{
  "num_hidden_layers": 19,
  "hidden_size": 128,
  "num_attention_heads": 2,
  "num_key_value_heads": 2,
  "head_dim": 64,
  "intermediate_size": 512,
  "vocab_size": 3080,
  "hidden_act": "tanh_gelu",
  "norm": "layernorm",
  "norm_place": "pre",
  "norm_eps": 1e-05,
  "positions": "learned",
  "qk_norm": false,
  "attn_scale": 0.125,
  "bias": "all",
  "tie_word_embeddings": true,
  "parallel_block": false,
  "init": "orth",
  "init_std_qkv": 0.0372,
  "init_std_o": 0.00604,
  "init_std_up": 0.0372,
  "init_std_down": 0.00302,
  "optimizer": "muon_variant",
  "learning_rate": 0.00195,
  "beta1": 0.9,
  "weight_decay": 0.095,
  "lr_head": 0.00893,
  "max_grad_norm": 0.5,
  "warmup_steps": 200,
  "schedule": "wsd",
  "decay_fraction": 0.37,
  "decay_shape": "pow",
  "final_lr_fraction": 0.0,
  "batch_tokens": 16384,
  "max_seq_len": 1024,
  "doc_mask": false,
  "z_loss": 0.0001,
  "train_tokens": 167000000,
  "max_steps": 10193,
  "dataset": "wikipedia_en"
}
Each number is 500 + 25 x the weight over the matrix's rms, rounded and kept within 0 to 999. Layers, rows and columns count from 0. Numbers have three digits each.

# down: layer 2 MLP down (transposed), 512x128, rms 0.0793, rows 394-446, columns 0-127
# up: layer 2 MLP up, 512x128, rms 0.0951, rows 395-446, columns 0-127
down394:477543497502510527521524489487426516439483483421441507533488524486502473503481477562473499541526446496476486476536504458550553497517555514497503501509571471525486495500554503522544459465511530541505540494552536517463502495478469460524469487499521471492516492523486507551526544485524505444520514516514509510471518452445493532463497521522515514513489502445579530546509559508512459477543
up395:518416495516502506510473481479473491492515501494498479536459524492503507461487516517509488520491466548517507544523485492495544527468516532480515515498507483476482501503507496474480510482478515464466549492487490517506481513515449499506521529519518500492477480510534488479479484505476512503486525530486520491489525510497517467501523513476482533502505473501488530525510520537486512502495
down395:519469505513482499492521524514497561480472503483477482494479498493528502452474501456502468491445499531477512461519481505482518515494507518532529482508498492478531510515556517526505533503521496503480504473461480521517489527486501472540498511531512467480494530514479506485507509477487514510506484497496495532498489542545501460534466492506474535525537508521476473501491496508492524486489
up396:476507486516470513467514541506513555452503506523522514488489501490513530504510491480509496517517442489475549525500479485496486538508477519490466508500511466504497506505517482504508509500480468528471492491467515487505493530483498459493523471498498454489512514503539486436496473520530503533503517522516541506502523532486477495471496472488501508490494488540502522475522503505517498479498
down396:491511509525516513497496513489496469515490506507478504499510465494489522524537464489511492498493502482462488526488531492496522484500496496509506494486519486521477489482499525514492492525505536488489476493546519534514512488530472513473484464491516525527488531517522471514457494470512488470518520484520497462491498507490472497507473482480537513520516519486489486509501534504503507515513
up397:523509489539499525503519545525483554460539503482522478489523426505522504520464524487499502528472490517495501519488463546486484489498483493527503485497538483479428488500504469547477496509491507521558479521504471480442467517516500497471520522520511504513515536470513524487501457468565515520537526478553525515471485515482496433472464503484503536460506526472502533476519516488448507515517
down397:472467473475481511514418526548503524495535492479529485491480475522458551484458540509514496533480522554502481508472536582471486495483528486514463430545541504460493508481510492515504479474494465492534429501445457527528522474491573487504472468505537521513521505545447539533519466430509514503549485503480531481509516453487539457509456483537514526466505513515487504451528541522535525535507
up398:503433479516485473506500445534512483458483499467441460426505412519458517546489537488474466460537480479508533560500478536520490491503543543554486517491468458502527445495488484458498498516495493496537538476528456514501553501528495465463505498536478479515525484490486529516483473494506508484513505562466492510528489465453499483485459471479553487499490609513510519535458520463479461502483
down398:468401549546501496492510439498496520479467455482512486467483470551572515490505514450489500517517529528524491517495518464520497511466538501529490497436520469495508511550518506505515566513476495443497496486561490487517496487534477514470516557548517480497507540451498512470486491572474545504541502490476457488514487492487494478476463475523521532486509554487522495561488470454505473489543
up399:478492465567488529498505491490491556484477534502459524507510513525456456501477491507500501485506475488495519505484540464506472510529480484526476513559486589537531483506544486533540504546478471503497547547483513504469492475511462520492481471510499480497558479438487455548473490505467506504480440505484441526531479498476491505491514519515497506533495543557496487504469481529496512483492
down399:494483416488486479480483524509504507479475573521518547542573481532458479459484500516519528498467516506486517516557477539519544543547481523506474498532490527516463472539477530505498510510502513517494518537500541487524461508505497502502480507537471524487486463527520522543496481519459509481500500479454527532450502508488446452546530497557500484516471480486513468490537535458486467512538
up400:536465534477498500511468494486546489482536533507514559478535479522479529483471498478494468521531479550507488570463497465504514504445503514491496516479498499507480494468464494477502469498506442512483513522509511525493520527519488468520462510530505481531448476478499482506516513514481518452568519485482543512525525450456489502529502492517504495520518494485513495476483511484469494450511
down400:474526496496503486492509491512460508502464482482495494501487495506536493515494496504497521496484515476513510488523526502503491483522519530526494472532502486488499516517516493489516502507501512474502489492486509486508532491500491500479515504500506519483540501504497481480489475500535491524481499500509492498489507511509489502506485506476500523473501520523514472528484492511497491518476
up401:440530523491454491543491465515505475536507484506505515508529507473464479490504551509494511504507477490525463528470520466504537535471485479507522538508503513483500537505468467496502507526491506528453480515486512451450472520466504458504505502501514498505527502478516510499457509509500513515504448512524457495529519510461484543508478550483497496471497506525556492534457509495501517472492
down401:492488542489493504476507488531520498525517521512522477482531473502496479485489516482541493483534472485519528495480516474474491460522493510500515524517518485491521489509509551538521549534533476459474479462482524462476493498491522481458494495513500475489519491521515480494485443499531490475473475513500493493509521499483489498519492538472483493471507513532534487513449535487480515500460
up402:463540486504471483476489493513498514502525493488491499507467509510518516509495451512493501515474464483487486498519496499518515512490487507499508509460495450489478485477472519532499498512494467487490521502468523504512516486540483487533502472497525496499514529480495470513533503526438526467486478489540429527510518501493506522501490475507460544445506487485493511508553470505511494488454
down402:461547517516502530501484478500512480514524495492501514528512521469487467484498469486449552499502488496517497490511502508467509534467520512470509509456492511494486471466507492518493486507506483493516493550512519515492525503511488484495461496496444480482475530513501461517474512500489523460499511513491499514524498510503503482515498530475527517499502533507444530530503486524483532447489
up403:509500495498487471537505466499490469484507507496505485508505462515495512517455514498474527550477511497557516474517471507528496484478508551474482522488482472487462497491432505474514488492517501516532462512509512514491488542499499486489518509565515492498531497479486507510511518510503522511498474524504507478549493457508486462513475479477535511496494516507530473535505498546482486512467
down403:493515475527471514530502503524504498491493500494506510500509472486505522480485507478496506526468498505521507498493516474498505494547510484512463517499486473459491479514476489478520512478482510495529461510484508515484522511521503516507548489546520514470519512479496478536491471518516499513519504511520505520515531467521512503521482471505562498490492497476484478527478488494501533501479
up404:512509502515462467517530503498486542500516510513492514472549525507482469509490491483471485464476464482505492479468501482527514459542501506519538523515493527503529525500536494512522488521484499485544498537499518477489531481487490529492471495529509518515560496482528461497489514497505520493542453530486523487488508542518498515469505487475495494488495496535539518503528505516513468464534
down404:519511498477485457505499470489521491499484524499498496519509504487509512529506484501480506511471493506501506523497492510504528478521516525492498508530506496500523486499500520506480524510505472515490516516513493515512502487502483517494487510496482495515496508504498495501507491497531503486476488486505508514488493497503493509503517494517492496534478467539520522502479519513517493512483
up405:471483549508525481513523473501489530514499463489486506589494456515488483553487479533486491488510518510511511509492496500478517484468501529480505469471468514512464480492501456507516491454505517518526520488481520464482515547474537483481494517532502504499512514475504508516513506508516482460512449498471478517518461485490507510500477492499511508456505490489446490495535520497479511505504
down405:492530521493492516501485504523518485518493468500503478546528523511471515499509505502493537481510512483523508530498491517484500481528512528497524483531467497504483504505505501518522523497477489502481495506515519487507481498482500522507478488507502492486513490512514497494478511512515481505476494477496507484486512509532490532509504509478504467519489480488497503509533534488499504489523
up406:492483503488531517484495501491505549526534511524526490515495482526511533463504482535502500535508529474510532522500498483512484458498496541521489488495462460494507495481493499474511496503504511486493499498491498482556464513485491505500464479495487526511493523475483477445516500507487492494496530459488541523491487515522496500506476506501509481509491494508503495505490507505511514504495
down406:502510506487511495515487517466496522497523507499522485505504475486508479501528506499500495509478493497512488510503492526492496474503497503486510494510495494481510505465510501495508492496497490509505517516506498497499502487495498487495476486494478501519512503485518492489503489505492510502478500479519518510485491497523503507491486505500494511478510473522514511511526509511502507486505
up407:495526507498458485508487494515497496506491536471495507520494498500486529495507511495481453509505519470481508553524493472514473507540511507499468505515452484442500532490535483503487496504497506509485515520509495499519483514503475487493493476490500507496508486485486499527492501494460483525475504498483502491500465508480498481495504526483497499484505501542568521455544482489530525484497
down407:502496477484509475494520507515467495493457512491487500512486501476508494512469511516480492529484549477477557493485481531503452520466504484557488499513492481484493533511449492535478502518487498516498495478506571487524503515446511456474538474499536521515522485475510507517484499491543462513508477461487465453500453524562498493502518486504524491497490503535472536480495513506516490526510
up408:463486486482488526540470505484541486480514483468465507534504442520508525469474503561534552462508514519506470528505485509495534492492499505542497490499491499503530526493510503478486491550503502517456495513498507437511463498498476538567515507504524512510499518519509485467500511504462467539450492487516486502479558506497503553486472491530457525492511476497491527488468515522479487505477
down408:497513509483437477517475511497489498519516496510494494514502468507510527510474458526521507479465544534491518487481488519469544532516515530475493538471535460489535487469534529525498492507469502475496445541483504509528486489543488491531497495473475516501462523508519481513494504490487481503489488492470511528513505505483507552486506500489459485474510544513517503513488481491528509495495
up409:453501522505501487517528483511518514525459462501525522512487534510549484471500482487501520504477512508478496487527476498537499520520511473527451495486533556495532484550536465523494502525490497502475498469456486486518468468459479492525527496488525466545538531488512492515475521467469512524493437465510488551525518491540502505506501518500523481514495501480504495525488517511538468488440
down409:535485486501516495545515526521518522439541499527535441539493489491538514450497517485520502505506520501498465467487490497522514489518490391472524484504530489464465533567523519476528505539428537504547440536508521471454441453410537458552479546505485459528504515523520538517529430503475504513504405486518462531581497543534492541489495510508518484504478453506528503545532485548513463486527
up410:498532475442489514497497500477523460509483534500495508554509466540489499468481501502484533508523519506569487540503479483464518526518512492492477482482487472497502532502422474503519503477541474484494503542532498487501504523513524482532494515469499501534510529483515528501469511488498497493458464482485510503510555506523507530511527514539478468526496495530516470540437463471460499488477
down410:512565498464441503502544486461531501473468494543467444521572463528501579520538466493466493529490528487516456515516472472485556477493542481453513520465519506499510537478475512465523506517522476502565522510571525476523518502474549502513513512454465472550475488481512495514488498452503476473511484510539546422530529456492485533507491544549492536518491498536470469520508463497467491509450
up411:524477454512509464517512494501481510521502491506499466517493503503481486526489471500454521525496478495536517486527510473508513476477501522494501469472468556515452536481476464497532489472493502501523465514496483499539537494479518512488498525538484492519525531456468483478535499521490569475489521495477498504497500484533487492502461492539508537487493482518533484499500487491517478504518
down411:537515484526461471507505493493499524515499481488477487506517483508464508530527441493466477495488515507514491508522504466512514481529491510483516512495490490489491476488495500477505503483519460483521471490487480516524519512503493479484544504545464476532512486485498495509552509504491481530478514485504491528502537473527489513485512492521514501496485518511476502496533487504492513492499
up412:463491482519463491516504484487495497535503550466523494511509480486507502478499437530544495538524497481526498483492490481561508516499501475514501495502491534531475533481506501500460504554492510451476534504464513516526530539522513503499447507509548488516529493465484479515509499510499505458532468510495525482516490522495485513501496514577489505486486490481509505496503530498518504474507
down412:478490492502472503498507487501499497509524494504520472510524504488479476494507482515500497511498524492494501510501489501518494502515496477498515508504484532502484513473493485503500509529514483475516500492498509491490525501511501509491500511471525475512514487499483469493529494483514508482502480502495495495507481508482514519521507492530509477493507499519476492497481533489520494490515
up413:516507496513504504512494535479482509482530483491506512543489487500483493475526484510497519486481521495531480528474506495547538503478491485526529522495505487482518527520491515473491514529485561455506512502494523479476514471494518488491498498520477503501476492478535505508510512501538503480483456486471467517492495489497515509486468505472487495501488514515493487478539464519508533530486
down413:478527481516476488502492495524477486509503486490490504517512500483484496511491487480476521504503515482494504503510489492501512509522511547526500502482491515505495492523501488493495521508484507489494487493476484490519496530508512490487492482484527500476514502483498480511501504486511503489511485483499509480476475506515508478501506522485502514497525499517492473516473505499512492497503
up414:485528532515463483471518530528500469459513471502537473540524488505545493530464502458464467485505551507490463519491502485486454534496486512502480487483494481467498503507473522469541511475511537483537551489560493477503506532440555503490507467483461537494517517489500530475496535495507528525444472522513562498487487507513511474527476454518544531488507505491470522497514479462491513478517
down414:453506478509500549522495488464518490493500511515497487510487497553450507495526490508534476475545556488476498495491502471495467512532483468482469494483494493553517505479467489491529486524514485501511529503505511496493511540509494455543517519506483507497509507511458521481474484464475485484447488502527483521465530499507491517534465516548524515508509469516511489506522544488502485516491
up415:474482489539527503526495512487491500484572481549482518508510492489490546506537456534475534518509546521445515513473504470509503484507509503488464499516533492514463477525479482520500490502535502515490532564509478427490483484502542490507507509492490481498495526500475473525517480495526516473521483520521501507445506523467492491573465526515494474467510498534470516501441503471511493498524
down415:524482483514481462510467508513471490489549480495447502476482499463548500467460458521498526482534515510486509491460486511521474457481470515537476468509535465546503493520483527505502488510458475555511537513466498466503516528513512471524501515523527476502515465526496486511555535520517536468529486508522489498421500531515525532488460479513496540471507540571488476497454467509519481498477
up416:508535485497510510487475473479506511489507487491521546543509519497512482451516481483492500530473434545494513498520483441475500488513490499463499502473511456521476506517453476525568496493544473512511488513460556528481485516515480535516545546492470557464482511532519535471459464483495550482498513479441525550519548515530505492512488458518479502486504503462509541454518502508475511541502
down416:492431467525459494470516539535497541457531501494545478485507514500462499503503492466486557504491480507470480487473492458488487495521526522465474522523522440527476544545459476480555551536489527477473467481477497525462494545541478499451512507479514498540510515488492524512488435551505522536535477482467486463514520468522522500470473475464471528487507547468516537440525449470547491550496
up417:450451500471493505481514493468487528488510492496470501484506494508497510488493513524464513510503507506518540467521491515494497522533517502503492492499505487471537478495530532526495490519554512507534536504509524526520532510532503514515472459475492501532514492508461494516535492489472501519503507500493555483497467487523466491482519488503443517491481499509531502512495514479493501537494
down417:512477540505488485521514526497514488513506502497519476507492515550521498481529501495475494470472514496524500490468499479493522497547506533480529508505533517476507482506543508519500512468475506452510533529504494486487482491504463524502491513506529525487508518475503496508514498466476509500508493498489511494506487476496488494481500500500541514496499489496508503494499507508520518524511
up418:460563495522406457494491509479513498497532516459508467486504490463534474514483500474520509510510537507455473525468502496487526528472485530502515495533514505484456499545480564515524496470491458454508479514461461489528508553477499511440509550474488489499528486484491525505485530506528522515555506551550524531452477495515475498470517523482486521533492479455499527525502526496474511433520
down418:469481532502477513482546478503526482507467495502510473477506495506493497485526498500540515517495557512460501512484456516461534516507459481498503508516489511503487471502507523500550537506490483469498521495447541517507501481492494531528474466456492517485538487457506527527513506504507524488508495526478537488486497490512509505530508514518492476454525459473482443478515538495498519487515
up419:480537500483458509524505508498500506489524541507465481487494491492460490537493465508530459533532451526478501502466482473513497490488480523458528467493497508516476508490497494496531520493464521507496488498469481509482527505515501514525501494513513483505471470511520471526499514472493524455538546534468456505519496488506488513488499521505502496514508512497528524528491487483508494474496
down419:494517495495489513506490514497503511493503504496499499499510495485485493518521474501507486500499498504478517515487501504520496498502497505503497494502498514519500502488505496490517527490476500494499499483494504515499517494513488507508509507500497488500494474486494498494510520477492516493529520507492490472506506468500489505492502518509494484525504481511499514488490512496507494477497
up420:563537499517521505451523519496471522456489500509521437479489526523498530502498464491463470516451529515524474517543565557522492450524518512510510511453547502439497432494483505536475501479542528486541546548570454493444471499482513486500485472533485501495483520465502499488528548501474510532506513456535549497504475490501496428576499507520525503466502535478485467464484489460471459518516
down420:469458527490577511530473466512467521495520488511509486493502439500494504441515516512548532523521478501498511502619526514501424518486428541554440444498464502540542471464481520522494502472434452479504500476464483477528467509524495468507428543497529524466489560488485529491567537413491511496481505444527471498449487482539484469577494529477476468492493463485517505533538475441533543566512
up421:489531454524520551495493488523468508514458548486533491474503503477538481461470487529429507489453572487474487551469500486504473478482493537501481508521506526481520494496522505511539504538547537498495497508514557539523501530502533494516542507456447532471516521488490504544529566490488539507504524442511480463530507497517512521495503470477565461471481507449492459539482496497472503471502
down421:529518535497518524468499518505486491501490497510534469487471463494512514475573476522512515456470499486452528464512522541538512508489486487509511527497498499450474507491536497553472554511505478487524478495509480483512522515510538503525485507480479501496458469541491463504520485486471512567499482518444458471527505562516513506471519506475492540474521465464542458489517469510473484495521
up422:498504489507482471477501537523518514537502497464518508499507516508499493506491526515499462516452474524498505532472523492537517496450519540496502497496519518500473499484468484502496520493450497462490510520476506532514514510495493461463495486510513496494509507469485499532508481511510505493516491513479468502471500485498510471469533483475509488512503504517522501500493472510519525507488
down422:484494504493512490490508495516488479507505508506511492517507483513500481485493490482508494521499481491505492507480509498525493493526520517499493508478503508481490498518480522516493525482493490476500533498500490480509490478504497518486533496494507493480492507501500502463525481479529491497501474510492496512468506482504490514507500491494482498506508518506481498484486501474502490492488
up423:536521499519518539493457483522526512504520543529513495493484472478514451459513565468498516461501494486495508510513530515488530504525481520524477487499470451513481495515544521495497502500465459521477442509480481506488517520514498471481493508497529487461536473512484492489520515485503534560503440501475535535504517500461495528506504519493486523484504482522509543501481445522508474518489
down423:510513496468508456485542503493486523481459512488541521498484505497471539509459479485508530538502509467475490451529514478511497502535517517502537506453520523516522463493510500469525476497490526513474485517474477459486518482554536496491505501460461479507503481452517504503521520501520509501518487488500507473550472493464492531552514525501513502488507522483479476520491495481471483483471
up424:528498502491448478477458493494480487500490510528491526486499496508465488527464482501518472473501515535509507507501555493489485501467510498487520507498517473482474483501492473480502498513489510542496523473472515512479495476501481481491500502497496492510508517488485537506505521501540485515491497488519478523508520518495495482530517507522475529508517532522498523516487504447507473444464
down424:489486500508517478492517500509495519505514483498482534511518501486485490485481497507506494517517488490481480518495496496493490503509500511485485483496499496489503515510509492506502512506519502508489499498517500500506506493498512492504491499497507484485501500507516502490498493505505502493514518505516485498500508483492501506480523519492498491500510502499501528503507493526510501498500
up425:544354525493586532482478425497427493479505557495465462508489491506504524485495500489485505508533504415491476500501505499502497484559499517514486557614483472552502496515520459484517499552475511483538506476517501550440512493451492492489489510485486507557437503513534543489495554491516484514493426487518562481556512461498503494484513493500507514510496500512490468503492495473548497522500
down425:556358492508559450507487508509493571512492527556482476453541467343508636481536491510514539559498462488540493435489516598587473569513568463493496530485487495496478530539477545536502507549421539412450474474525550527552456438481681614477418488480449490508479507565295461476545409516517515519535443478480506600571549536478478546468539500558447478400518574446521510543389517442535424470503
up426:492497470500511489495472507517476488539501517469483503474508509478497456540492498457473464525514450481489534499473497460494501478487503537529532451462444501483467527504486487495505505469481475527479484514531510484485481492540484513511515540479494561477541456478493537511479483509545500562502522465504489532493507506483494527494514458499530497528502484532581502510453550469504505455454
down426:513507536507473516546481478463507471514475520521470526536541484474524475471464457520533466611454453519453540491438490468561486457500445465510551529485454508507549548489448493513488503434441489477531477475502518509460487490458556533466461546511498540432506458550468524539508525473553509503462534468503518533508479515512497466508531552516489535519485495478557507499483555508494563431440
up427:526486460508473487542490472509505519471434517477517488506502494501525539510519504534487527487543504567508528521497531545535499477514514493509497529522461534504481464561472554523500490515492473461518494467485529499465524517513499500443460510483488494492503496466481465509514507476517508501471488561470531516487531444485495483493527498473524466490499527504543468494512509463523470529532
down427:505498490488489526512503513491489480507412549533513480454506500556473523517482513482495505445504519483560545476476484526530497477488526487533505494505489492484489478514502504472472485483457523486512476489509505470489517482545494462485539447552492467493515485526497484499483561489512504476488457525451496532472469476493487482494535500470529531506489561506511491455485534510472496494486
up428:495495521506462498485487494524503519526514509467500513530480499478538529442490501487481461492498491494478554513488504500504506459463517520503457515498523495479490472485514499513474509481528530508492497517509538481450490486497538498504536479526532545489514528488476511520525478476502485514518512478484497481500505452436497542481497532471496484485510470543480484488503493512470493536527
down428:487493497473505512479538502521478492482478498475469530486533529500504499469493492509506487482486482479508504511494491500511489500473486520486501470524492509463471496481460484515505501523498482547501512497498529485497496516458526494512483490494485535474490526470473488507527487487536510470525502532520488484482490488483516524518500520516538458523507533502476513551514514487472465491499
up429:490498481513424521484517541491490491452512502467496546457459496515459503466528511456496511530484519482473494489534526556514528506494480476474477473482525538471556493487517508507470502521521547534521507515453517496501496476494499487499493503491494464576532554480474499556542518520536498523507514512442526511475483506479516503504466533492467520484502483449553472470518474482522482473545
down429:477524506518509516509486501500482537516493465513494505509486538510507487495526500495485533536511531497500486505498472494510467487529488537528502511542525499531497496487492491504523492504521506538504493468495502477462505563505495505485497487509517501495513493470516518491518498519474501488450486505494477519504513505491499504489472497499516498515474506507466510489487501499510523461529
up430:526494502495497500521509503530504503541455497496483495472493516546493506512519499506465463501475515483558525500529489510504500502489509473504522489554478487495498485523482523451511488500478505503481469531506508509470570502513482482514496532484519488503518468487515480504488561509479515477497499462494507483489502521521501528532563504507500470542498523520537485498460496469499479506488
down430:527535497559526482517445496515509540456506498480496496481517449471507475572513516533486507491556469456507508558476504476608497475493486473510540490563498487537483531439486496464496548552541467510496487517540477500506543487577509503495544548454567532492497446525539530510489523498471486487499573491453517522493471511465518505432480488492490491477518451494514483481533537490535491551458
up431:414452497531476447549493506459451455498511515463529567513489490490519487519521490542522485527496524456518471466491498506493489524517504481512507482518554519462469514447482488492482497505477522504452527536476494539493529521528474514505546500454530497512492553491513507546467512529480500490504472461501472502474494480529500503513547457557522521481477458517497489513518506514477536431523
down431:524522495473537493493487473497547535494489486504529449460482440513494496426505511543531493512530507468499522525550497515467504507530515476524465474537479492527497499502511500483541509510466501468490488462501525484520482512516514447557496463476511504549475513522484517488517518537523520505527456500479471533494460516478495499542461494551521517501479492512486512493543499484518475439439
up432:506503493493504495470503447525463516480500541505478506528496441514494505479505548488498483488467472454521512489558482497533501524535501530459516504490466539496525532516500508485530497524536513525510495458466490515540535520501477468478558482481530474451509535473478481539482530505520530490490437512508533486485462494511496477497492476527564456483508517543509450515509490484496497499505
down432:479439457465544512478483448534451471483463515506546474501504523511524466470508542481503507505475478499487483521511496476505485507548495510451464464493489499478506516504469507476574530491487523478542493451474493512515502525541470478482507505505495477480497558534500508544502575465532467473506477537483536482484492462479503518507512472507474494464499523488483468515501508501501471486481
up433:514501479493487513488523501489511500468503503487520493496472490486499509496495508510474465496526520485494507507515498484513501467507495526482502520514502528517500525532527517497490506479519514486484509466497500518504505491520509517501510496513528501481501500501502503510508510488497511502503513522504470519513493489510513473487500521496496483471498489497517509530508535493506518474497
down433:495498476526515532503519513500527501453516484501533497473490509478490488485536462506476514524490480489507486519496521511496513487489510522465491517521508505503500497513524497530490485512520531496475511530477512500519507506513519507518501490516490474507490501477506493515507499475498537518485503509495489510481522486479491474492503505497496500501504464477527500512504524517533463490473
up434:484532498480447525543510517510473492486522510509479503484497492473499502531508514514477512506458481511555491522487508474532517477478510470526466501520509517516517495495474515513499509537493497523495501519471503480517546476503471486493492517468481485531527506482513490556543529510487494515486496484486479455490494501491521492504496494483486517485505544544515495507477473501542474520524
down434:507489522505501498505492521502503513527484486499504507492494511515490486510502499487481490495488505493496489496489508511513477497497506521494521481517512508498501488475510508505485513522503479485506495497505519503493505505497504506503497509521511494489514507506483496492481494506509509492490506504494489514480510495514506514510495515517508496489501480502500500519491491499481506477515
up435:539509481509486482481496496503524483479514458494534494514521492529478488503457415507507520538545507522508480527517500523545497472490535507460511489470544489503487490483473487547498497427511467476522489512487512476473543516491483489462506501516423516546481518480485463505494525490534503525495507510518498514493495555509493493491498507475479514521504498501481475480545490455520528444513
down435:530508460474483475540482478527526525538505574527504496455477435492487491503479491453510492459516506499442509501518505479500487537480464525461540570514480525500505451461502518513501493487495527461510552484433552530504530516472518520439473532535520474516494505492551509497495525520466489504497450519494545550485479509438499524497502543461477494492479488455471470491501539500519566513526
up436:506481463483487464476497503510519496506472528521515490516533499518465507517470507525526483494509489498458552551490523488512515514506512503488534508494505479517493493491491509505553512491505525463523468496504497500494500487508475535498517512571473474465512517490505483499489504519490493473484490517486499516503519478490499459459477503484513514498482461512487491448532506494510470498482
down436:493498504481505492465504506495478523496518489472477492522495494497495496492508458529486507493511494473483511518513512497521527487514509485528504487497488479501504492523486511495486500507484493471461520501492487478509480488497521524510506489513511504514527498472490502513491506509494486497505489498499498536493492506500508477511523515502485512524504523479482495529517494511497487521496
up437:526507461489490484521499507477517529448500485538472479489488555502464515485485483497531496452513503523441540512506488507474497542487494480465493510486531503488513493563508473525527497483510527489528514495505486493551527482536531469504504532483487529547481475516468467499527532505489577508487491538498476556502470520492488464558460490461453499464504483488481507499505488472513511474512
down437:498518531519542476542505496508524484491482481514458474512533538458504522548502495489499455506517497490495478519529499533528501508456518429463472484464495504508523535532499496474497511503528519498535481461488481521507501508512517463517520509492481503539502428508476465508530524515510539494463505497495541502482479505508500448496455498490467502441507505530509519462499489450517460533486
up438:435483487481465492519460486482542532542495541538473489515580522503484497495523533528482503451530513546487507528453489501493498421544537523482475504486452465494488510485468525473473501533514488483472496505488498550477536518454464486426466448469527503442454514513488518494509455531506477480523488507486477436562488458509512510498515527520509518537505515544497509506506448562523444507429
down438:534500508488516503478517504507477483482486477478518505496451481494504496491493472482496507525478486455518492483534490479501489528466494501499511495517549516509490481491518493512499503483480502496508503487514505469509473503518521498550519521523483501538507508485510486490502534501491506533484514487484501533459512513495483492493483475489506487480506484480509494496495518446475533483555
up439:484431511504492516466514474530518481513504494510498528517486513485494522474482502531509472499487515533575497531529523517504510530494499469516472482472523507461545514518491471489509502533500518500501495494535493492476511519521521510501499502523445503525502505489498457512525540511499487459479535468493518500488504486506510430513503510454463499518498491488533509518486515500466451518469
down439:521454524524481509512535466495531520476512486453491516489480541522559532509512518506512455431456510501473449477526522458496512523553495512525488521511492517507549516495550504517504524478507498489557501574548475471532482500529434530508457473513494485451489497492524505493498519461475473509534531543524504492515494508493498447511437525448543496464508492470537534529474484451507504537507
up440:489460486458524487534492460511474482515492468474515480497455498476486495481490480487483485518485475454540446511484532519530428525531472499543529496517499485583524476530493478495462501553517485465490495503500478503511464517471489503489488468495490517464515500510526479484524529539527499493499497467509506530515501504494502476500490498540504523553496543494533449505460541521466501464526
down440:504532513481456531487502521515548497493545564481489528499499517473520517492511481529519520505492506510500522498503483518481522520501570480449490525459487509443538521477479523492501481454474507525510505478493524491535515468477469508495509493502468467495497519478524495476517493467487531475476519507518500504494496459464482520497492521477496444492500478495470526487558501525524512487499
up441:457481453497509498546518534523503523502518493557504500519458487479511522434508503551479478466483513481502486488486465479533486501552490519534491527504539525513490511503530484479510499512482520518461495512524527472503475504503493517515524482472509488493501512508535515534510503508476504483523473505459460473495519490527499518514478504508478524499501497438515521491517528499495519516514
down441:501521472473479448504470539546486480508491472452516467517496504499505562479468491509533471493534499501527492480487505511508497497500527454471487526496494485482498484507510533463536528514470556477494480524529527484506520512506485498462510468476557482487472496537528500509530484534523521471475489511486497501481498506503517499504500530495508540471515525475500490503506494490501497516495
up442:496511527514533465522487477510519426559498489550517455548489491493466434470492425481498494492513509514523523573506494517480493480495480499516538507507469500492494477471473496512497488477563477466487532506517467467487541513489484464547505506576459527503493546514476557509483514496488462569452531475497516449506528516515509493503482456496490535503489497519520493524436460508452527492456
down442:464547559457470522571454468515476460537458475537542550469458459414491498517447483519399496518518494487549527563520548540455474486493472473508513465512496481468512512455514541476503505462550509516504545514506476479469529511500519447538480492439525497547446455501556534513542527551517453558514530462497542502528520522507552481465447412484457515517470508506471495480489466503479540471481
up443:487504477520500525519470489500523498463463522497504504477543501511484487507497477496479479538483515474481487521487463505498500531480501515531538523553482500515498493553513493480530504538489464523508444446449513512497537497527488513465488481477425491546514475515444546491490466512531519457493495499523540540440519512519503527473535487502534518509502504491548492529487566504517480484529
down443:497492500507541492578496467509503514492509480476494455508499492490502525539486476494503486513505456513500528490467469491471492497498503478495499483528462486508511465503532548470518488481468491458532503485495505511468514507496504494524508521526530515507511488486505534473459540479476510529509468543510516499516536511506507480487521483482510475502514521488506479512525494484475517517492
up444:469494544483536487525483506479519468530530502567497503524457486471512501508545487491479498484476504481523521477538438499455478481579505494461453510491519485492487523540497501509508494487515519498508502507460496498501468528487548461530503494538515502529442551519524480502504475488469475526468498469505545506540491482456507505512493506508468517471501478471517542491513485529462516580491
down444:504484506462472482517577503531478460516435476514514536529542595482447505510498485508481468472503475495516500480499477489453478488504461541531531464501535507477494470512510516479552518496428506494462513504465458520484553513523498476572540479508501509483540519480547421507442516517519571463501490479508500528553469548459471471439566496486544470490481482507464507536526522521495492508505
up445:485469519504500465508502508486535504502458484470525477523523440513493480496476484512517509524526505499529511506518518502526452482486521486470532495478526476519519515519436487521508509494537559440543523474498516487505564480500490502507524529491535486488533486502484521540518518497491470510498489495457487471508509523533511489512474500497531519510507502499470458525519495493478500493477
down445:488485495516523490493521499493455507516482494499529501541493526488502512501460489499498503489470520505492506511472541513544513487497479510534459505506480482517509496499515527523510510505495525506507479527482496469505499466512487511498499491519561493509507515502514468525491511490526464509487507484513524533513488484507495488500500519508499528491504484511527494505469520499492481513519
up446:473548523521429502538502533509479486465461546457486528471491551492476449497466489488449534515541559520499478537456478489490468516527468505494497468548482530496502533475496503484485500495473513509490471505506486492479499447481529533530488508475541469509576530457493544516485509497499553513481485546506463530476513566480500475528458480534519528508495489491527505514513491449512447408527
down446:454465474537607518536445461498483503525528584567476574486431524465505488516452528494522469507492490540484455495386514509411549484489552522485508513474534507555475553523466551491455467525544550500474517455509537463505458558513524495465518532532518455492438551562503496502533482485533542466496466482468517459506527436461490429495513379528464487472513464548494532447463496524451513466484